config.toml
hidden_size = 640
head_dim = 64
norm = "layernorm"
bias = "all"
init = "normal"
init_std_o = 0.00472
init_std_down = 0.00472
weight_decay = 0.0
lr_head = 0.00486
decay_shape = "linear"
batch_tokens = 65536
max_steps = 11730
Each number is 50 + 15 x the weight over its row's rms, rounded and kept within 0 to 99. Layers, rows and columns count from 0. The size before them is the row's rms in percent of the matrix's.

# up: layer 3 MLP up, 2560x640, rms 0.056, rows 1857-1866, columns 160-319
# down: layer 3 MLP down (transposed), 2560x640, rms 0.0334, rows 1857-1866, columns 160-319
up1857 094:67 38 27 59 52 38 46 45 62 67 49 43 48 73 44 49 44 52 38 55 52 51 71 50 43 47 36 36 49 62 58 52 46 53 80 33 28 50 54 45 54 81 59 33 41 62 35 54 39 55 48 42 47 50 76 48 53 29 52 29 83 41 67 55 57 52 52 55 50 61 31 30 39 27 57 56 63 55 63 68 72 46 61 29 55 29 60 56 53 30 82 51 71 12 67 24 39 13 49 62 24 68 45 52 61 43 48 96 37 30 70 40 23 37 48 63 54 72 59 46 56 70 72 72 86 36 67 52 69 82 43 70 58 27 46 36 48 28 26 75 56 47 72 44 63 28 55 20 60 79 59 52 65 68 59 73 26 70 51 41
down1857 085:22 51 48 56 53 33 64 46 72 69 53 45 57 52 75 54 30 62 50 74 48 51 75 59 48 47 30 49 49 58 55 33 40 69 76 42 55 53 50 46 46 82 49 38 65 49 51 69 52 49 49 42 54 47 83 44 57 53 60 39 98 50 68 40 61 45 46 57 43 30 42 28 12 36 61 43 45 61 68 59 74 61 67 39 64 57 52 48 36 29 75 60 59 18 47 43 42 21 43 52 20 78 63 50 63 37 36 78 25 47 61 34 46 36 52 53 69 53 53 56 68 50 56 62 59 23 57 49 70 53 34 59 49 26 50 28 37 41 09 58 61 33 66 59 64 42 62 28 68 61 65 53 64 57 71 43 20 37 42 54
up1858 107:74 35 41 50 76 48 67 59 62 71 55 45 41 53 60 62 60 55 39 48 51 60 52 58 74 52 60 30 33 74 45 63 24 58 76 45 35 38 36 52 76 64 47 34 45 36 22 53 50 61 44 49 69 34 78 29 32 34 51 44 78 44 48 53 52 45 54 50 47 58 37 43 42 32 35 54 42 69 66 46 62 51 52 27 58 30 52 60 27 59 57 36 54 22 84 50 32 15 34 67 32 64 59 51 57 36 24 79 36 40 87 40 13 41 55 57 64 59 62 72 54 77 72 70 85 45 73 50 44 82 33 61 45 48 70 63 47 36 22 87 63 42 64 50 66 46 39 22 53 61 56 59 47 66 49 62 43 63 51 35
down1858 097:29 52 40 39 35 54 50 40 44 47 28 61 63 82 50 63 52 42 44 54 47 71 80 37 43 33 41 70 45 52 84 41 30 61 89 64 95 63 58 56 48 60 33 40 74 35 54 37 55 43 57 35 50 24 54 50 59 48 50 41 78 36 62 46 61 46 41 44 50 25 40 49 30 26 55 53 36 68 40 44 48 45 78 57 88 35 79 88 37 89 69 50 70 31 67 26 44 29 58 78 39 63 75 65 54 54 21 17 37 42 50 45 39 55 40 53 55 41 44 63 65 52 64 45 58 48 34 42 78 53 39 74 55 34 83 47 58 34 56 70 69 59 60 74 43 45 32 23 58 45 74 67 38 73 80 50 28 45 52 51
up1859 108:70 50 43 74 54 43 72 47 72 64 51 35 38 45 48 58 63 61 44 59 56 60 62 56 39 40 31 40 40 75 67 57 67 60 87 47 53 49 65 47 62 43 39 37 36 50 28 52 62 76 36 37 77 12 68 54 28 35 47 38 78 45 68 72 68 37 34 37 49 47 37 45 24 35 51 55 62 51 57 40 61 39 57 43 39 41 64 52 27 51 46 58 53 31 52 42 48 29 30 75 29 56 51 51 58 38 26 73 28 32 75 53 27 34 67 49 67 66 48 58 66 54 65 66 66 41 65 25 68 67 30 79 58 27 32 61 75 46 18 73 50 36 59 36 90 42 46 42 64 67 62 56 49 69 53 71 17 63 48 53
down1859 092:39 68 39 64 37 14 46 54 67 45 49 64 56 86 58 59 31 69 41 65 40 70 63 47 48 56 30 48 60 53 57 56 38 64 75 26 37 41 66 48 48 51 33 50 25 61 33 36 90 32 56 25 36 28 64 28 37 47 85 34 34 38 53 57 46 27 61 36 47 54 30 46 30 56 61 59 29 41 45 60 63 42 55 37 66 42 65 78 57 36 71 39 59 47 31 57 00 44 62 45 32 61 58 32 84 45 38 52 27 57 63 39 45 32 64 50 42 43 64 76 61 37 49 54 54 26 56 41 70 62 59 69 63 40 38 43 68 26 43 65 54 49 65 54 67 18 50 42 47 38 43 70 31 59 58 48 18 63 56 44
up1860 115:69 63 47 59 50 58 52 51 65 54 57 62 27 55 82 89 60 52 27 59 31 65 65 50 60 47 00 75 59 88 64 63 53 37 58 81 61 50 55 55 52 62 57 44 69 42 67 29 73 69 17 55 63 38 92 22 64 20 39 19 44 58 46 48 54 53 59 49 34 69 55 73 63 48 47 59 31 63 57 16 43 51 42 38 49 36 67 47 39 65 56 51 58 34 46 14 35 24 42 44 46 58 51 62 73 47 42 50 29 59 89 47 64 34 51 68 64 76 56 46 70 68 54 50 63 21 50 82 69 86 33 48 47 41 34 75 62 58 53 68 60 22 68 16 68 43 60 49 55 57 39 37 49 57 64 33 54 33 52 57
down1860 132:26 66 25 44 44 58 58 55 35 33 59 65 48 49 66 58 57 37 48 28 57 34 36 66 29 55 33 56 52 62 66 57 50 21 73 67 25 55 53 65 61 72 59 36 25 47 50 67 36 64 61 52 51 60 52 36 83 17 39 42 55 62 37 42 33 70 53 34 41 42 69 30 63 53 35 80 38 54 51 61 52 49 44 61 42 42 62 41 26 56 54 65 44 34 35 60 39 53 60 61 64 39 68 47 27 41 52 30 29 49 58 73 57 03 30 56 67 58 58 67 55 37 46 73 44 31 56 60 31 34 39 50 45 77 49 52 65 78 49 48 49 41 45 38 67 77 51 34 57 62 53 45 21 50 58 55 54 32 73 68
up1861 104:65 46 48 52 47 33 76 35 66 59 50 37 66 59 40 59 19 48 33 58 39 49 71 60 50 33 37 36 27 61 64 65 37 49 83 43 45 22 61 51 59 63 64 36 66 65 57 48 68 58 48 30 45 37 75 37 36 35 49 62 79 48 45 42 77 64 56 30 46 41 36 47 27 25 46 42 63 79 52 48 75 51 72 41 78 66 53 54 19 53 54 63 64 23 60 18 41 26 49 52 34 77 58 35 47 41 30 61 30 53 62 36 44 28 39 56 71 41 57 46 71 58 81 91 65 54 80 54 63 78 48 81 39 10 62 59 40 34 20 78 52 51 66 46 55 35 42 45 63 55 54 79 51 45 47 64 49 58 82 46
down1861 102:50 59 49 51 53 44 42 64 59 36 70 60 57 75 76 58 48 68 33 64 57 41 56 32 46 25 29 67 09 83 57 39 34 49 70 57 60 54 41 35 30 83 46 44 58 56 36 46 51 47 46 37 30 45 59 73 40 63 61 40 42 52 53 38 55 38 46 57 40 42 47 45 37 37 50 67 53 68 36 34 42 24 67 36 64 67 68 58 50 58 13 39 47 35 45 26 47 15 48 48 59 72 54 63 75 45 49 55 47 43 46 40 49 28 35 52 39 58 37 58 51 51 69 54 69 38 30 64 76 62 36 50 42 09 78 57 57 38 30 70 49 49 38 46 41 62 53 44 26 43 53 32 57 68 56 37 35 37 58 37
up1862 113:73 23 32 46 66 14 54 40 78 74 37 25 32 57 46 54 48 31 50 34 54 79 58 55 60 58 31 51 59 72 68 27 38 39 73 44 58 38 50 53 60 53 39 36 41 76 52 38 66 56 21 37 43 42 64 52 28 68 41 51 51 31 51 28 49 22 51 55 28 35 40 35 54 62 28 44 75 52 65 31 60 60 67 73 57 56 68 39 35 41 44 51 77 15 41 51 47 20 28 52 30 61 64 48 47 48 28 67 52 41 71 56 26 49 62 50 37 45 41 38 48 75 47 71 58 61 43 61 49 78 25 53 57 35 47 66 60 60 45 62 76 51 78 18 60 66 51 73 61 60 41 57 54 57 93 51 34 60 57 37
down1862 130:57 49 65 34 42 56 38 70 30 87 52 60 44 20 48 77 70 44 37 70 55 84 73 54 66 70 72 64 66 09 45 51 40 77 54 43 59 32 37 69 51 89 51 17 37 48 40 80 40 65 68 67 27 41 38 20 69 65 58 60 48 47 47 57 56 51 62 69 43 35 61 23 58 45 55 68 25 36 80 49 58 40 67 70 84 24 62 60 66 48 39 42 63 32 61 61 60 32 55 15 52 10 56 40 20 54 74 56 81 31 43 50 74 92 60 48 59 35 33 62 47 54 50 43 64 31 45 65 71 49 68 28 52 35 23 44 48 54 38 58 50 61 52 68 38 40 41 57 52 59 52 50 58 38 37 65 61 45 52 38
up1863 107:64 47 54 55 49 51 42 32 53 54 57 14 48 59 50 60 57 43 18 47 49 32 75 43 31 39 39 47 41 22 36 48 44 65 77 39 32 31 24 58 51 56 65 62 58 39 58 73 41 44 26 37 73 42 54 22 35 66 55 77 56 56 66 76 56 22 23 42 51 32 29 55 67 60 29 59 43 53 65 51 58 53 43 45 39 43 64 59 56 38 57 26 58 37 55 43 35 51 55 45 45 54 68 65 48 43 55 53 27 71 55 56 66 41 70 40 55 52 58 42 59 62 73 43 59 55 45 71 39 50 56 44 56 37 21 46 32 62 29 51 70 46 76 42 40 44 58 41 64 60 54 53 62 49 76 39 31 39 54 56
down1863 099:49 55 41 52 78 21 43 70 38 48 36 67 67 40 48 48 64 73 61 42 53 64 64 55 26 48 46 43 17 48 58 59 49 43 45 42 73 19 36 57 81 36 48 60 62 47 71 55 27 53 56 64 20 72 52 28 45 36 55 38 51 89 65 61 41 33 43 48 48 24 44 35 41 57 53 56 70 49 32 34 50 25 34 45 52 57 65 63 60 35 39 47 48 69 35 39 24 55 41 59 63 38 65 28 49 33 64 54 20 59 62 60 47 44 56 46 60 53 59 57 52 21 49 43 46 55 58 49 56 26 30 52 44 50 67 42 55 64 44 71 72 88 41 70 47 62 55 43 33 28 50 37 49 36 47 57 49 52 36 39
up1864 086:68 40 55 79 44 49 61 47 57 65 55 45 36 75 66 58 41 30 32 48 58 47 49 64 80 34 58 54 45 67 53 56 54 55 97 34 48 43 63 53 56 62 60 33 65 42 31 59 53 58 34 31 55 36 85 45 47 47 66 38 83 68 32 47 55 57 46 46 50 55 34 38 34 41 43 42 59 68 72 43 63 47 67 32 57 50 55 61 25 49 59 57 53 10 66 21 27 04 38 70 41 70 59 72 52 36 20 64 17 41 62 45 33 26 53 53 54 58 39 58 55 61 78 67 60 28 63 42 66 97 41 84 34 21 54 45 54 21 28 71 62 50 53 52 60 45 47 37 73 60 66 66 58 83 48 72 49 49 52 42
down1864 077:38 37 48 59 56 46 49 46 45 53 61 49 66 62 46 65 53 60 21 71 49 49 70 32 50 48 41 21 41 69 69 51 32 36 66 46 50 53 55 34 58 61 39 50 46 64 49 71 47 53 44 58 55 46 95 56 38 31 81 24 60 38 57 46 69 40 49 42 60 37 38 47 10 36 57 34 47 61 76 50 50 49 66 73 70 41 63 72 65 38 56 53 74 17 49 43 24 30 38 48 43 88 71 62 35 47 45 71 44 58 58 24 61 42 46 38 63 46 50 39 58 25 73 68 71 50 40 53 55 72 36 62 51 34 42 40 32 20 30 59 65 49 67 58 53 51 39 42 93 48 50 44 65 56 57 57 16 53 67 63
up1865 093:64 15 54 69 62 71 56 55 67 59 47 50 37 65 58 60 48 50 33 56 53 71 78 58 48 36 46 24 42 58 57 59 45 59 78 34 45 51 41 42 51 51 52 31 29 60 50 49 30 52 45 45 45 54 61 29 60 62 59 33 87 43 52 45 47 28 51 42 66 34 32 53 36 52 24 54 52 69 59 57 82 54 68 51 59 34 50 44 37 57 65 78 71 27 72 26 57 18 16 76 42 79 65 57 58 31 33 73 26 37 69 39 34 44 54 47 72 70 66 58 43 54 73 84 62 46 66 72 78 72 35 65 51 27 51 44 54 40 24 82 47 20 74 44 47 33 62 28 69 64 79 74 68 59 71 67 28 46 35 39
down1865 094:40 44 62 60 52 66 63 49 74 50 48 21 71 66 42 66 53 58 41 51 49 65 66 52 37 51 53 28 46 70 77 42 31 67 67 48 35 59 47 36 42 44 47 41 35 65 44 51 47 69 46 48 51 15 76 35 53 38 56 34 77 43 53 41 64 32 16 62 59 22 59 48 08 53 63 49 47 62 81 40 81 58 66 39 61 48 73 76 60 64 72 56 52 23 44 39 20 24 36 57 32 67 60 46 67 45 34 68 36 56 48 37 49 08 54 33 45 50 51 54 46 35 82 80 53 37 52 39 68 69 36 87 63 34 51 30 53 43 21 57 59 31 61 44 68 41 50 46 75 55 61 52 50 61 74 54 14 65 68 50
up1866 098:76 53 21 38 58 69 58 42 67 43 34 41 42 56 49 42 51 38 68 39 17 60 60 57 33 35 61 77 80 53 54 64 35 42 53 40 53 63 37 59 46 64 56 56 63 54 32 61 62 56 33 43 63 50 43 41 61 57 40 38 50 47 50 42 52 35 30 44 57 37 23 67 64 52 52 38 17 50 40 18 71 47 48 59 53 32 35 70 64 45 87 50 52 64 86 56 29 56 46 43 40 45 66 42 32 49 39 39 39 35 56 38 26 51 63 60 29 67 48 77 56 56 51 29 68 62 59 66 37 32 42 52 47 60 21 54 47 45 37 48 79 58 79 32 57 42 55 46 60 53 74 64 40 72 35 99 36 49 67 86
down1866 107:43 59 80 51 32 49 26 28 00 42 53 61 41 48 28 71 60 49 64 87 71 36 50 39 36 12 49 48 55 40 45 42 70 53 38 47 62 58 28 53 33 25 61 56 72 39 57 60 61 52 61 60 45 42 47 62 53 54 61 47 38 66 69 40 42 69 64 62 29 41 42 08 47 40 58 56 57 60 46 63 26 58 60 41 34 76 69 38 37 62 35 53 55 40 29 35 58 44 42 08 55 76 63 48 31 50 99 48 66 35 61 55 65 64 26 48 63 47 72 37 52 33 44 44 61 68 40 28 70 55 56 49 62 17 37 40 37 56 73 67 65 68 21 69 54 41 60 62 38 35 22 29 50 33 45 25 58 42 64 58